Weights of a small GPT-style language model, trained from scratch on English Wikipedia: biases on query, key and value.
Each number is 50 + 15 x the weight over its row's rms, rounded and kept within 0 to 99. Layers, rows and columns count from 0. The size before them is the row's rms in percent of the matrix's.

# layer 5 MLP gate, 512x128, rms 0.0746, rows 69-87, columns 0-127
105:31 45 36 69 65 60 42 40 23 46 57 46 56 45 61 86 37 55 50 49 51 34 75 45 72 41 37 43 59 25 31 54 55 42 34 67 25 25 42 39 66 23 53 46 39 56 55 51 40 72 31 36 38 26 63 44 54 66 65 48 64 66 26 43 61 53 44 23 49 78 39 45 32 44 40 46 30 66 65 61 47 62 41 38 38 54 42 18 20 75 53 12 46 44 61 46 50 31 44 41 75 56 51 42 53 53 56 60 38 25 50 58 43 62 27 43 79 51 35 46 39 60 73 53 41 10 32 32
121:51 36 49 63 63 29 45 71 48 88 40 36 40 41 64 24 43 40 69 41 39 44 66 67 60 58 55 22 42 41 51 13 28 39 36 51 54 57 52 35 31 37 63 33 49 54 39 37 50 50 58 27 24 37 67 44 33 62 66 48 61 60 46 50 55 60 45 39 45 51 43 71 54 69 46 49 33 63 69 43 44 22 29 47 45 71 52 32 52 59 59 49 30 48 26 09 43 39 74 62 54 41 65 57 31 56 72 47 59 33 64 32 47 51 00 33 35 47 43 32 47 19 61 41 56 57 66 66
095:48 14 30 15 55 49 62 62 40 51 65 38 61 27 55 50 75 31 66 71 59 24 75 29 40 33 36 79 61 38 47 25 59 43 17 40 19 60 38 23 39 71 51 73 50 57 37 41 37 67 52 49 55 58 63 40 45 43 32 36 42 54 36 43 73 11 50 54 65 61 47 55 63 64 51 60 58 66 68 74 37 48 48 42 48 72 66 53 54 42 33 33 54 50 63 47 32 46 66 17 50 53 32 61 37 34 51 67 16 42 28 56 53 68 56 61 61 60 62 44 50 39 48 32 52 36 58 46
102:32 50 37 36 56 27 72 44 52 61 44 71 38 37 77 68 82 45 48 20 67 56 42 21 57 78 56 50 49 60 44 52 38 47 67 30 78 32 51 44 52 60 59 43 57 58 47 62 12 44 75 35 44 49 88 50 58 53 55 35 41 64 43 69 57 53 43 45 73 50 56 56 47 34 33 78 21 65 33 53 60 64 38 45 67 42 46 22 37 50 40 47 52 46 51 39 42 57 77 33 54 48 59 62 34 37 42 39 33 52 38 49 20 22 40 42 53 45 61 77 50 31 60 72 07 63 58 46
095:78 44 38 25 53 76 50 41 23 42 52 64 41 55 75 62 36 34 70 54 17 44 59 54 43 44 49 40 38 33 27 58 46 58 57 40 29 73 46 42 75 83 72 24 31 53 54 76 57 40 33 38 16 45 74 44 53 47 56 69 27 66 34 58 23 49 49 82 58 75 30 49 36 40 63 35 39 51 42 43 36 52 40 50 41 39 37 45 67 59 80 38 35 29 41 50 37 53 49 28 41 45 66 33 28 52 55 56 56 55 73 48 59 48 60 67 42 54 54 50 46 52 49 46 45 32 45 96
111:63 24 29 77 80 43 90 41 43 59 72 58 61 50 34 68 60 50 53 34 11 28 43 39 23 43 31 55 47 41 62 22 51 46 34 53 36 40 59 33 39 46 67 31 42 56 50 23 69 79 48 68 54 61 31 38 40 37 35 46 49 54 37 45 38 61 29 69 66 48 41 51 49 51 45 55 54 52 45 42 55 31 50 66 41 42 33 59 36 55 57 67 63 43 84 49 70 15 46 71 57 56 31 65 55 52 75 55 42 40 51 50 50 54 47 16 49 82 31 34 31 53 70 67 51 59 67 62
095:55 31 41 19 62 20 67 21 47 42 57 60 61 57 69 51 65 44 36 63 33 30 43 74 30 47 43 36 60 38 20 49 68 60 47 49 19 53 48 57 80 58 39 48 32 69 73 40 53 50 20 52 47 72 43 61 56 22 66 18 59 34 52 60 82 39 50 69 72 73 57 42 51 44 85 31 72 48 48 59 58 53 59 67 58 23 71 43 64 50 36 28 56 60 63 39 52 43 46 64 47 60 67 39 51 55 59 49 48 38 41 68 44 60 63 26 31 31 56 58 33 68 35 38 73 43 64 39
100:53 51 39 43 44 34 60 32 50 57 50 45 85 46 51 50 55 52 59 47 65 47 41 55 74 45 46 48 63 62 42 55 64 29 71 50 41 60 66 24 67 37 61 79 41 70 42 42 57 39 50 68 61 57 33 43 67 48 45 51 51 48 50 71 47 37 39 33 67 53 74 33 47 49 51 60 20 51 40 66 68 48 49 47 18 45 51 28 21 26 91 83 49 25 81 54 50 53 65 52 54 64 53 44 40 57 64 87 63 31 38 64 66 74 45 58 43 75 51 70 11 44 32 37 48 35 50 22
098:51 69 30 41 79 51 39 56 46 58 64 31 61 56 49 83 29 50 40 58 45 41 38 63 16 80 40 54 31 37 49 69 67 67 39 29 48 76 71 37 80 55 69 38 34 37 51 31 57 58 22 78 47 24 70 46 50 56 73 56 54 74 58 70 48 39 21 41 36 66 32 49 71 64 52 54 31 42 54 63 53 41 48 78 44 27 70 48 34 42 52 40 60 63 79 53 39 69 53 52 67 58 33 58 54 69 53 59 30 33 46 36 72 67 53 31 53 51 53 49 28 36 46 54 57 18 52 44
087:42 39 45 64 71 56 72 71 55 34 44 68 79 47 45 68 38 36 57 52 69 38 61 16 40 40 63 25 65 55 29 77 65 65 47 66 39 28 19 44 67 62 75 33 50 43 41 35 33 55 68 28 32 39 40 80 54 46 24 36 45 32 41 53 50 46 29 70 20 63 61 58 30 54 41 51 39 43 41 40 40 99 43 34 83 46 45 48 51 54 41 46 46 51 45 45 48 58 51 32 52 46 29 46 56 68 63 54 15 27 47 42 44 63 38 54 28 59 48 56 64 72 65 45 40 47 40 52
101:37 51 46 30 58 44 67 57 31 46 56 35 44 29 61 50 23 39 35 67 43 45 56 77 08 57 60 51 38 44 42 27 39 62 37 54 41 52 72 55 26 73 47 59 45 44 58 63 78 48 46 45 24 36 69 49 36 31 51 56 77 60 74 79 62 41 33 65 22 83 50 63 51 44 44 11 21 45 43 48 57 53 23 41 37 20 70 57 56 59 51 56 44 69 55 49 38 65 45 29 49 56 66 49 48 59 34 48 51 27 63 63 48 67 36 43 47 39 74 31 49 68 72 33 39 51 22 55
095:37 43 55 46 44 72 51 32 37 64 58 27 34 55 41 40 58 55 53 49 14 56 70 35 35 58 38 54 71 31 52 54 61 41 66 69 34 52 48 62 50 17 45 45 31 74 56 58 55 74 55 52 51 31 29 55 34 48 43 38 27 47 61 63 63 44 53 50 95 67 45 47 34 40 27 56 53 76 61 72 31 61 49 31 49 46 31 44 60 51 69 50 13 01 59 48 41 77 25 46 60 54 37 46 45 32 35 78 39 51 35 58 48 61 62 50 44 42 60 40 35 64 76 28 53 23 53 42
099:64 55 43 52 41 59 56 66 54 36 55 46 74 49 84 54 59 41 40 61 81 65 83 43 45 59 60 67 55 67 44 64 37 46 42 60 53 74 48 69 63 41 34 34 34 55 69 67 60 47 62 53 88 68 63 41 61 63 43 33 63 47 22 48 23 42 39 51 46 50 66 23 29 36 79 48 49 77 71 39 38 50 47 53 28 60 17 62 36 69 58 63 37 60 34 57 40 43 79 54 53 46 41 61 35 62 62 44 41 53 68 38 42 51 35 39 26 34 76 46 72 36 82 23 30 38 48 46
110:55 51 48 62 47 43 49 44 52 40 58 33 64 54 42 79 31 37 74 42 52 30 53 47 73 49 51 49 29 43 29 37 69 35 54 44 52 48 66 56 52 40 58 73 55 66 34 69 26 42 74 37 59 50 46 35 38 73 83 63 49 58 32 46 55 53 38 59 47 63 64 22 55 29 42 14 21 65 32 45 63 36 48 51 61 27 31 35 42 53 63 50 48 38 65 75 34 64 82 61 76 43 81 37 50 50 73 45 63 51 78 54 59 58 04 48 67 61 53 45 16 69 40 47 57 41 35 66
106:56 37 34 39 35 23 47 39 51 28 61 47 25 45 52 60 66 11 65 48 73 75 57 45 44 40 32 55 16 62 35 62 61 50 46 39 35 37 42 66 59 50 56 44 56 50 60 60 33 63 61 42 25 30 18 56 22 56 54 47 36 72 33 51 29 26 52 50 62 81 41 39 46 54 53 49 77 43 61 77 80 70 61 48 45 45 25 38 39 57 55 38 48 18 58 70 37 42 42 16 43 48 59 34 26 61 84 38 64 43 62 41 47 48 29 49 65 44 65 46 26 51 51 51 46 28 48 42
099:58 55 61 59 55 45 29 28 53 48 60 45 63 39 54 32 67 29 69 49 35 50 46 45 57 72 48 27 40 43 52 69 42 81 23 26 49 40 16 46 51 51 48 43 36 26 51 38 69 51 77 79 50 41 37 62 48 25 58 53 58 64 58 41 49 48 47 39 33 39 63 87 53 59 63 49 55 46 31 57 25 65 44 67 86 68 86 35 69 77 72 52 44 16 58 67 45 57 29 37 75 55 60 46 36 51 41 63 79 74 53 54 73 26 46 63 43 53 53 45 49 57 50 59 51 40 45 76
097:60 27 59 38 48 41 60 46 55 57 36 26 51 55 61 39 44 21 45 54 64 67 29 64 50 40 68 24 47 50 65 36 31 37 48 42 48 42 33 56 56 74 55 25 56 39 37 52 58 63 87 43 45 61 42 25 34 43 29 42 72 80 51 70 72 37 37 56 24 65 46 54 50 60 58 36 59 60 32 43 76 48 53 44 90 47 68 29 59 53 57 31 52 17 39 47 44 29 37 41 53 42 56 46 35 54 61 33 36 38 46 65 82 39 25 59 45 37 40 08 24 35 56 72 50 32 61 58
083:42 36 47 67 69 68 47 33 29 45 76 22 36 65 43 44 19 36 51 68 63 40 41 58 47 37 56 52 63 41 51 53 46 44 48 24 73 47 21 69 38 52 32 66 53 63 31 63 41 58 50 38 46 52 31 34 46 46 40 68 52 84 25 59 54 39 71 37 52 52 40 57 31 62 81 52 67 68 57 60 40 65 30 78 48 54 38 26 44 45 62 47 73 58 64 59 46 27 44 37 87 45 40 43 33 53 59 80 51 83 79 42 52 39 13 46 53 53 41 55 37 62 57 24 61 69 39 53
105:63 51 49 24 62 34 44 61 07 63 46 58 47 11 60 18 73 20 45 46 41 53 60 52 37 78 70 50 48 43 54 70 48 60 30 23 52 29 65 50 41 71 43 49 24 51 70 60 42 45 37 56 56 59 68 47 70 64 54 53 34 49 54 38 60 43 49 61 68 55 60 58 58 51 49 48 49 54 46 77 78 41 47 28 62 53 52 41 58 35 47 20 50 56 52 30 51 51 71 26 38 45 57 56 39 00 48 47 53 21 31 27 53 64 43 57 74 42 61 30 54 56 62 38 48 35 48 35
# layer 5 MLP up, 512x128, rms 0.065, rows 69-86, columns 0-127
101:52 54 64 52 34 68 76 37 51 58 86 52 28 60 70 32 54 73 55 72 55 66 31 60 70 59 45 45 77 45 62 75 59 75 48 48 29 78 40 53 60 55 62 51 17 42 66 41 52 32 32 76 65 47 61 55 57 43 61 50 70 50 41 49 77 41 44 71 62 75 63 49 61 82 62 47 59 66 65 37 37 74 39 54 47 47 34 47 58 77 44 43 50 52 42 23 27 56 47 72 24 58 63 47 53 57 51 29 65 21 35 51 38 25 44 40 49 38 53 37 39 43 68 67 65 77 75 51
112:32 61 57 58 59 64 49 42 41 53 49 24 74 48 28 59 53 61 45 49 37 29 70 68 29 64 63 35 56 06 47 46 53 73 27 47 46 62 25 33 63 64 56 55 75 36 56 48 70 56 62 63 34 42 63 67 18 28 47 44 55 35 50 46 72 42 39 45 44 48 45 60 38 31 29 42 58 46 38 47 45 51 39 53 67 63 76 58 99 67 31 18 50 48 65 41 61 44 30 34 46 61 71 44 59 39 40 44 45 51 55 75 43 34 49 46 42 47 28 36 25 39 48 44 34 30 65 84
090:38 61 46 58 60 60 62 48 37 58 55 41 61 58 52 56 44 66 33 15 17 81 64 55 45 79 48 34 35 43 59 49 47 50 68 45 66 34 59 51 52 48 51 46 47 50 52 65 52 26 37 52 24 00 38 20 53 71 49 73 66 94 44 41 43 63 39 40 26 42 57 28 21 62 46 47 21 46 50 33 65 54 55 58 42 52 39 47 10 44 58 60 70 18 55 46 50 50 58 49 46 58 61 42 54 57 40 32 79 48 58 57 54 51 43 48 61 61 52 41 34 52 68 67 36 34 59 83
101:67 28 44 40 70 35 35 25 27 67 45 46 36 62 42 58 47 40 58 55 50 50 35 50 52 95 25 65 43 45 57 55 42 08 49 40 65 59 54 58 26 29 53 57 55 35 42 54 55 48 51 39 75 56 37 20 68 33 17 27 53 26 38 19 39 47 44 29 49 33 52 50 32 53 35 47 45 51 58 50 45 33 59 59 27 28 42 68 50 37 63 76 30 58 44 47 45 44 47 52 60 68 75 77 52 49 54 73 35 45 29 45 13 49 51 53 41 25 66 54 49 63 47 25 71 70 42 40
099:46 50 29 50 50 54 81 46 54 49 39 54 70 32 66 67 53 72 47 38 52 68 41 58 63 40 43 56 70 35 56 68 65 51 54 54 61 43 59 47 83 46 50 55 54 61 50 49 43 77 68 59 44 44 82 29 82 59 43 52 44 61 59 60 41 62 60 54 47 44 61 17 45 68 55 36 56 32 53 29 44 37 34 43 70 79 49 94 44 65 19 52 41 51 51 56 67 34 78 56 65 47 34 94 67 53 43 46 51 48 30 31 67 52 49 38 97 25 53 57 55 79 48 59 49 51 60 47
118:73 57 16 69 73 48 78 49 44 49 73 51 53 44 24 49 51 30 56 61 27 38 31 44 31 54 30 52 31 24 61 34 61 49 33 64 52 43 71 35 27 72 59 31 44 58 54 40 62 69 71 62 55 68 51 28 30 61 45 61 34 57 38 55 42 52 31 74 62 52 33 63 35 52 36 48 55 56 52 38 49 44 64 55 33 33 26 57 16 67 51 59 78 56 59 56 53 34 52 65 52 60 33 69 39 42 61 47 31 38 64 38 61 56 49 15 53 83 31 14 44 60 57 54 60 55 79 62
091:74 46 42 34 41 60 34 39 56 15 35 64 49 70 25 61 20 45 42 50 43 59 29 40 32 63 49 45 20 42 37 56 47 47 49 44 59 57 54 58 69 70 49 52 52 88 29 24 39 41 83 42 28 71 54 64 43 47 56 55 34 58 36 66 46 42 47 48 21 44 21 33 37 48 55 56 31 33 47 58 52 86 30 37 37 44 21 65 36 55 31 32 36 58 37 70 43 55 23 44 46 51 40 68 54 58 68 37 57 61 79 67 44 50 49 51 41 32 36 72 47 50 50 26 52 36 15 52
111:51 56 26 31 46 25 49 75 69 48 51 52 45 15 58 66 53 48 55 94 66 46 39 46 74 42 74 35 28 67 54 55 51 61 60 55 62 48 31 14 62 35 20 48 34 51 58 52 49 51 50 42 44 71 28 47 66 68 51 37 34 86 52 35 32 54 60 71 44 58 73 34 36 55 55 86 45 37 48 46 46 47 48 80 64 59 53 36 65 36 59 38 49 37 34 56 43 68 80 58 62 38 61 38 35 45 36 76 55 62 68 60 39 53 51 50 63 52 34 20 48 48 21 54 58 34 62 32
097:61 65 46 43 57 57 58 53 32 58 62 66 65 53 35 74 59 69 53 70 80 36 48 43 46 32 48 27 55 26 50 50 47 44 52 48 59 61 64 32 63 55 56 56 55 54 46 64 56 65 73 49 49 60 48 28 73 56 58 75 59 51 35 63 28 50 43 44 39 37 48 35 55 78 60 84 45 29 41 36 00 51 55 45 16 57 48 60 12 65 42 72 57 56 41 44 56 15 61 86 71 64 46 40 54 50 65 56 58 54 60 27 64 35 38 52 39 38 38 81 56 42 40 30 56 60 52 73
087:63 19 16 64 30 21 52 65 70 41 66 73 83 48 39 39 51 50 82 57 66 40 53 49 69 00 42 59 46 35 40 44 42 50 49 49 88 36 40 08 67 51 28 63 43 45 45 57 55 58 69 66 59 15 44 25 56 54 44 58 21 68 51 37 40 33 52 59 33 63 53 29 37 58 55 57 46 47 50 40 60 70 51 26 43 54 49 57 41 44 54 39 62 50 34 51 42 40 54 73 38 46 33 39 65 46 33 41 68 56 48 46 45 62 46 59 51 38 47 56 58 48 33 36 87 49 63 55
106:54 31 48 53 43 62 46 46 38 57 42 24 55 73 51 15 33 41 31 65 48 66 51 30 39 50 73 86 64 55 40 55 24 37 54 70 39 33 59 55 29 63 59 59 45 52 29 28 52 41 49 53 66 60 45 25 40 58 50 47 14 48 46 46 66 33 60 48 62 35 20 59 47 74 49 36 50 68 86 55 49 45 74 43 69 44 48 62 39 24 26 58 69 76 32 72 50 29 55 49 51 70 48 52 39 62 50 66 45 52 53 33 67 49 17 26 78 34 65 64 58 75 66 53 51 56 36 36
105:29 35 37 54 63 34 30 52 55 69 49 55 50 45 45 84 24 27 50 51 51 29 24 56 60 19 36 53 15 64 29 41 72 52 38 66 56 60 59 58 81 62 52 74 60 44 71 72 37 64 33 57 40 44 61 32 61 39 56 24 66 50 48 27 26 47 32 59 20 29 47 77 53 75 86 50 37 19 49 60 51 62 46 41 50 59 53 45 48 49 72 47 65 62 41 53 47 22 29 43 44 62 46 50 57 79 68 66 57 77 54 46 44 60 47 40 47 57 40 58 82 51 57 48 36 53 42 45
105:34 35 44 38 38 29 28 45 46 42 38 59 39 71 30 39 48 49 54 25 45 20 53 60 39 18 56 64 26 49 36 19 28 27 46 37 51 51 43 45 30 49 72 58 60 65 64 70 69 54 47 25 33 34 49 62 37 65 55 44 54 32 79 37 66 64 44 75 56 43 42 41 59 59 24 42 42 15 50 77 42 53 58 23 59 31 64 30 64 52 60 26 85 83 55 78 52 56 48 50 66 45 37 55 36 50 60 54 54 77 55 54 30 59 43 33 56 55 67 68 47 67 52 60 50 57 30 63
099:61 47 60 58 27 53 55 73 27 60 72 78 07 44 53 47 70 54 29 50 62 67 46 70 66 55 66 43 67 54 64 38 40 44 31 13 94 20 52 54 48 59 43 32 30 43 51 51 59 50 64 49 73 25 45 25 51 43 39 62 54 54 59 42 59 55 50 65 61 43 49 50 25 53 50 56 65 28 55 57 35 51 30 54 68 60 44 26 57 64 39 63 31 53 51 31 41 57 58 39 76 46 17 52 49 26 39 27 30 51 46 49 41 56 38 49 44 31 61 32 65 58 82 47 16 36 62 45
104:68 49 65 50 36 68 74 55 42 62 54 38 73 45 34 49 36 67 39 39 44 35 72 44 49 41 64 47 63 52 71 29 26 44 55 62 74 49 85 29 39 51 42 62 36 71 26 49 40 51 47 55 51 71 59 35 84 44 76 66 57 44 74 63 67 56 46 53 29 10 47 52 55 36 66 57 35 55 35 50 42 34 42 62 56 49 72 62 47 49 54 68 61 85 64 27 57 48 49 63 48 36 24 83 51 28 35 74 50 70 27 53 19 47 52 50 45 62 46 51 66 35 36 39 59 68 67 75
110:43 42 27 42 38 49 53 57 35 48 88 57 68 35 48 60 67 71 57 22 48 63 60 42 33 56 39 65 18 26 39 63 49 31 53 54 64 22 46 62 90 47 43 57 68 38 33 73 59 64 41 70 57 32 73 39 55 51 77 49 56 43 53 56 24 58 45 27 41 46 51 78 49 35 19 55 54 55 27 69 36 44 39 21 36 18 41 68 43 60 32 71 61 42 76 40 79 45 50 42 59 53 52 43 45 47 28 61 34 46 52 69 40 42 63 55 61 74 42 65 33 41 44 55 23 44 56 56
100:46 34 48 42 65 37 53 36 46 52 47 61 46 34 65 42 39 45 73 53 34 41 05 63 47 74 46 42 64 59 70 27 60 74 50 33 51 00 60 51 37 82 24 52 40 49 40 30 80 52 58 41 68 40 48 34 49 53 57 63 38 69 58 51 75 54 65 41 33 32 50 32 37 46 42 37 78 56 65 41 42 66 38 41 63 49 62 63 80 33 39 41 51 66 57 41 46 41 76 46 56 48 57 55 58 44 52 64 35 22 45 41 67 72 40 55 60 27 59 60 33 43 18 35 43 36 57 58
088:50 50 43 91 68 78 37 71 35 41 74 43 21 69 47 19 15 47 48 72 43 63 24 43 54 24 43 62 55 33 50 65 65 50 66 19 59 64 15 66 40 39 45 42 40 51 31 54 51 64 33 53 24 56 55 43 60 63 28 42 49 56 01 31 48 59 62 48 47 31 52 43 28 77 56 42 81 57 46 45 55 57 46 49 45 65 44 42 49 40 43 54 45 67 53 81 61 46 25 37 62 57 48 38 46 38 48 62 36 49 47 57 38 38 37 44 53 68 40 50 68 70 66 47 52 75 52 49
# layer 5 MLP down (transposed), 512x128, rms 0.0626, rows 69-86, columns 0-127
104:45 44 50 64 42 53 65 50 75 63 37 42 43 51 35 58 61 63 50 61 67 60 27 47 40 65 49 68 76 64 64 43 67 40 34 51 56 33 43 25 27 28 27 65 53 51 82 48 51 32 53 70 43 39 33 69 65 57 50 89 47 56 62 36 48 00 55 60 38 53 34 53 64 72 39 35 61 60 61 60 53 50 34 59 13 53 23 65 43 46 64 64 42 60 34 69 33 33 58 76 23 50 54 52 58 32 57 22 48 39 49 51 48 43 55 64 66 45 69 66 55 42 30 47 54 75 26 58
112:65 41 58 40 72 55 28 33 50 54 62 49 68 70 41 43 46 27 55 94 56 16 42 51 50 51 46 49 39 63 39 56 45 43 40 51 47 47 51 33 43 39 35 67 37 79 22 42 52 54 42 42 68 80 41 40 56 43 40 53 48 45 61 31 65 00 41 69 51 22 31 35 60 43 59 67 60 44 76 71 44 54 26 42 48 63 66 41 31 59 33 72 62 53 52 46 32 22 38 61 58 54 51 50 28 36 47 61 48 64 53 55 41 34 36 69 83 23 38 51 60 35 72 55 75 34 46 53
095:62 27 48 48 52 77 49 67 53 34 64 41 49 53 47 49 51 07 51 42 81 47 82 48 47 43 29 48 61 68 20 68 34 35 16 51 63 53 48 46 80 84 51 68 46 44 39 37 51 50 57 36 33 56 59 20 33 63 64 34 51 66 53 64 47 32 37 68 35 48 58 48 62 35 82 71 59 58 67 67 67 45 32 70 26 50 62 39 58 41 55 64 79 38 65 45 38 40 56 58 45 68 49 51 36 31 58 73 37 56 78 47 31 67 44 57 55 43 81 56 58 42 49 44 47 29 69 63
104:53 45 39 27 29 41 64 46 47 61 42 50 20 44 65 33 51 53 31 55 44 37 31 70 63 73 51 58 52 29 56 29 41 34 53 27 30 50 69 61 44 51 56 65 49 38 36 92 21 55 53 60 39 37 58 50 59 71 63 16 62 34 37 38 50 67 45 21 56 55 67 54 50 66 59 58 33 55 49 50 59 56 69 37 59 45 53 39 50 73 65 45 32 88 44 64 46 31 71 30 43 52 39 42 36 84 46 65 33 48 40 47 41 36 49 26 18 43 19 51 49 65 60 33 53 73 45 13
099:51 35 30 59 65 82 63 44 47 41 53 30 42 45 51 57 46 24 67 43 42 76 53 71 56 40 46 53 59 82 73 65 70 43 29 46 91 40 79 38 51 26 43 54 43 39 74 23 29 74 54 41 51 55 57 37 49 39 36 73 62 49 62 58 52 34 51 67 53 45 29 43 40 56 65 53 73 25 54 52 41 49 27 52 64 68 71 51 64 31 68 47 57 89 54 68 47 38 58 25 50 46 59 82 58 28 47 56 69 53 47 24 72 60 38 71 69 34 51 51 29 61 42 42 48 38 46 48
104:51 50 28 76 60 39 32 63 48 32 58 42 56 53 49 56 54 65 70 59 46 40 48 44 62 40 49 54 46 59 46 60 74 62 55 66 41 32 78 43 44 92 55 30 43 63 50 40 82 51 67 49 51 59 43 72 52 43 38 46 46 66 69 31 39 99 49 59 49 45 60 54 44 51 25 55 53 56 38 35 52 71 64 35 47 23 59 39 57 62 57 61 28 55 82 26 64 57 47 64 49 51 65 37 48 17 67 58 47 33 62 56 46 35 77 19 63 57 21 25 32 35 52 43 54 48 65 60
098:38 26 48 29 56 43 69 51 55 45 51 52 52 88 39 43 34 50 58 33 55 48 20 61 79 38 47 70 59 45 70 48 69 37 53 48 09 26 64 80 42 39 58 55 67 61 39 20 52 62 51 51 07 66 41 94 63 49 71 59 39 45 65 71 65 43 40 58 51 43 39 81 57 40 71 56 29 38 60 53 73 49 46 50 55 44 48 47 58 33 42 45 37 45 57 64 83 30 39 45 32 62 32 56 49 54 47 39 50 30 80 50 40 50 58 58 19 48 40 71 45 44 69 56 44 55 55 46
106:40 54 66 66 43 57 63 61 61 22 27 64 43 59 41 40 54 22 45 62 59 51 75 34 44 56 41 57 40 52 63 29 33 34 33 68 60 53 37 33 71 41 64 80 36 55 70 36 37 30 54 53 51 43 53 69 53 30 32 17 47 55 56 11 38 58 46 69 54 34 58 46 72 58 42 45 56 46 43 64 47 19 36 54 07 68 56 70 56 25 49 41 55 72 62 62 40 38 49 74 64 61 50 59 44 33 50 51 67 57 70 37 68 68 66 49 70 48 76 09 55 31 65 49 34 43 64 53
102:45 62 15 43 29 47 67 46 34 41 74 62 81 63 55 53 80 74 53 92 53 58 44 25 34 33 61 73 59 40 29 60 56 27 50 59 71 49 44 41 19 67 54 53 36 81 40 38 47 41 55 29 67 56 58 49 60 37 41 63 35 47 29 41 44 22 49 57 45 39 51 48 43 67 39 65 58 54 37 67 28 66 66 37 17 83 76 49 51 56 40 55 39 52 64 45 72 52 59 34 58 83 44 11 38 38 45 55 55 49 68 64 38 36 55 64 53 41 41 58 46 41 46 62 45 56 44 41
087:42 39 42 48 76 45 63 55 67 40 61 46 37 42 43 64 23 33 81 52 68 19 40 54 39 48 42 37 58 27 75 45 65 65 77 41 21 32 81 83 52 90 82 48 47 39 38 35 66 51 64 71 34 35 30 35 70 69 27 29 39 55 51 30 65 73 30 58 47 42 32 55 39 54 33 45 55 42 55 51 58 60 42 51 64 36 35 41 51 37 36 57 63 44 48 62 34 47 25 38 55 44 64 35 57 26 71 60 44 47 67 53 23 41 53 46 48 53 43 47 64 43 74 53 67 57 71 66
104:47 43 26 55 53 72 59 56 51 55 33 31 53 38 53 38 38 48 42 29 63 54 52 39 53 27 50 43 41 45 59 42 29 32 62 77 34 35 68 34 38 57 63 66 66 73 62 43 35 34 59 29 61 48 60 55 47 15 44 43 62 38 72 64 42 37 26 60 48 43 49 46 55 43 34 45 45 44 43 69 57 40 62 80 42 75 36 88 65 11 36 44 78 74 54 54 36 65 68 63 64 22 47 60 46 37 59 59 71 16 84 54 45 58 37 72 87 42 53 42 52 52 71 56 33 54 60 57
104:40 42 49 43 61 41 43 57 58 79 70 36 68 51 48 23 54 33 80 26 29 69 69 57 56 55 28 38 33 45 41 50 55 57 64 42 30 63 53 77 71 42 46 65 39 48 40 68 16 69 67 51 82 48 36 64 61 64 54 14 62 58 48 83 27 57 59 48 55 64 60 53 51 17 47 64 26 57 50 63 60 48 24 46 54 52 40 52 46 53 29 62 22 52 59 37 86 53 64 45 54 44 40 42 55 37 61 57 46 39 32 22 52 67 61 14 63 55 47 56 60 55 76 37 53 30 45 54
106:63 26 42 41 30 54 68 53 31 77 67 41 60 48 36 66 45 56 56 29 46 12 60 40 53 21 58 47 43 29 61 42 63 59 53 35 35 68 45 49 38 23 63 10 43 51 59 40 45 85 25 68 32 24 64 45 32 42 51 50 63 44 44 72 47 39 43 42 37 37 54 68 79 72 29 43 56 23 46 34 45 50 40 57 58 60 71 47 56 40 83 69 36 42 48 53 49 62 48 45 48 40 44 62 58 35 60 42 54 40 57 50 38 40 40 00 34 44 61 45 40 61 71 57 41 50 36 66
103:59 64 48 59 71 35 56 39 11 54 72 30 71 30 50 46 55 46 51 32 29 63 17 65 54 61 52 61 61 42 61 18 54 56 49 36 48 43 39 47 41 94 54 44 22 46 50 32 25 28 53 43 78 62 62 34 37 42 55 55 53 70 31 57 83 49 57 62 64 41 54 42 22 68 40 35 57 56 42 63 64 50 32 42 53 61 34 32 69 53 64 49 33 67 65 42 32 64 65 41 56 31 75 78 37 69 51 33 43 72 49 52 75 47 20 63 55 57 42 48 48 65 59 60 55 74 51 67
097:93 40 51 52 25 60 58 62 41 51 23 31 58 48 52 38 50 39 43 50 49 69 35 43 54 51 61 37 62 28 42 66 21 30 55 42 72 41 72 20 62 48 56 80 29 61 45 53 40 34 42 40 58 35 51 19 60 77 59 48 48 61 68 58 54 31 37 30 39 44 63 70 54 66 61 53 55 35 63 48 53 54 34 81 32 39 37 71 66 29 43 54 63 64 27 09 40 35 70 63 53 67 64 71 65 60 33 44 58 81 66 65 43 30 37 42 68 41 64 58 52 52 35 54 60 39 49 67
108:39 27 74 62 54 45 16 22 64 28 57 42 51 17 41 78 31 39 53 42 59 78 46 21 57 72 57 60 42 28 49 40 34 63 36 41 52 65 43 66 42 44 45 34 46 35 66 50 55 50 53 77 41 64 40 49 47 65 81 47 86 71 30 28 49 30 30 51 28 51 46 56 33 76 48 40 48 37 43 50 40 58 46 31 86 46 33 70 62 49 75 45 42 41 56 68 47 73 35 37 70 73 46 63 41 39 37 66 56 34 40 27 49 40 57 43 46 38 71 58 47 46 45 54 72 72 44 57
101:54 54 24 41 52 42 46 55 47 86 36 46 49 44 05 61 61 37 55 52 57 26 60 35 45 66 34 65 52 64 57 50 54 36 49 57 44 42 59 68 68 35 50 58 49 62 61 48 46 57 53 39 65 55 89 35 57 18 53 40 51 46 67 43 27 40 49 48 30 50 70 26 65 33 83 29 61 12 58 67 43 48 40 43 55 52 47 43 37 39 22 37 52 68 70 52 34 27 51 34 32 60 36 38 71 71 61 53 40 63 50 82 41 41 99 39 59 59 39 57 45 62 56 56 46 63 68 44
092:69 81 70 30 50 61 49 45 58 49 79 54 38 49 45 48 42 37 38 56 50 61 35 34 55 04 42 31 63 62 62 55 71 79 62 53 69 59 30 48 39 64 38 61 40 34 60 33 70 48 39 43 52 46 43 40 52 38 33 32 35 48 47 15 43 41 64 75 71 49 57 47 55 42 34 55 74 46 65 22 59 47 76 37 43 71 56 67 54 61 48 72 38 52 17 50 32 69 36 74 17 43 64 37 57 08 44 49 56 48 52 53 55 42 54 58 72 54 67 59 63 32 48 69 48 56 77 69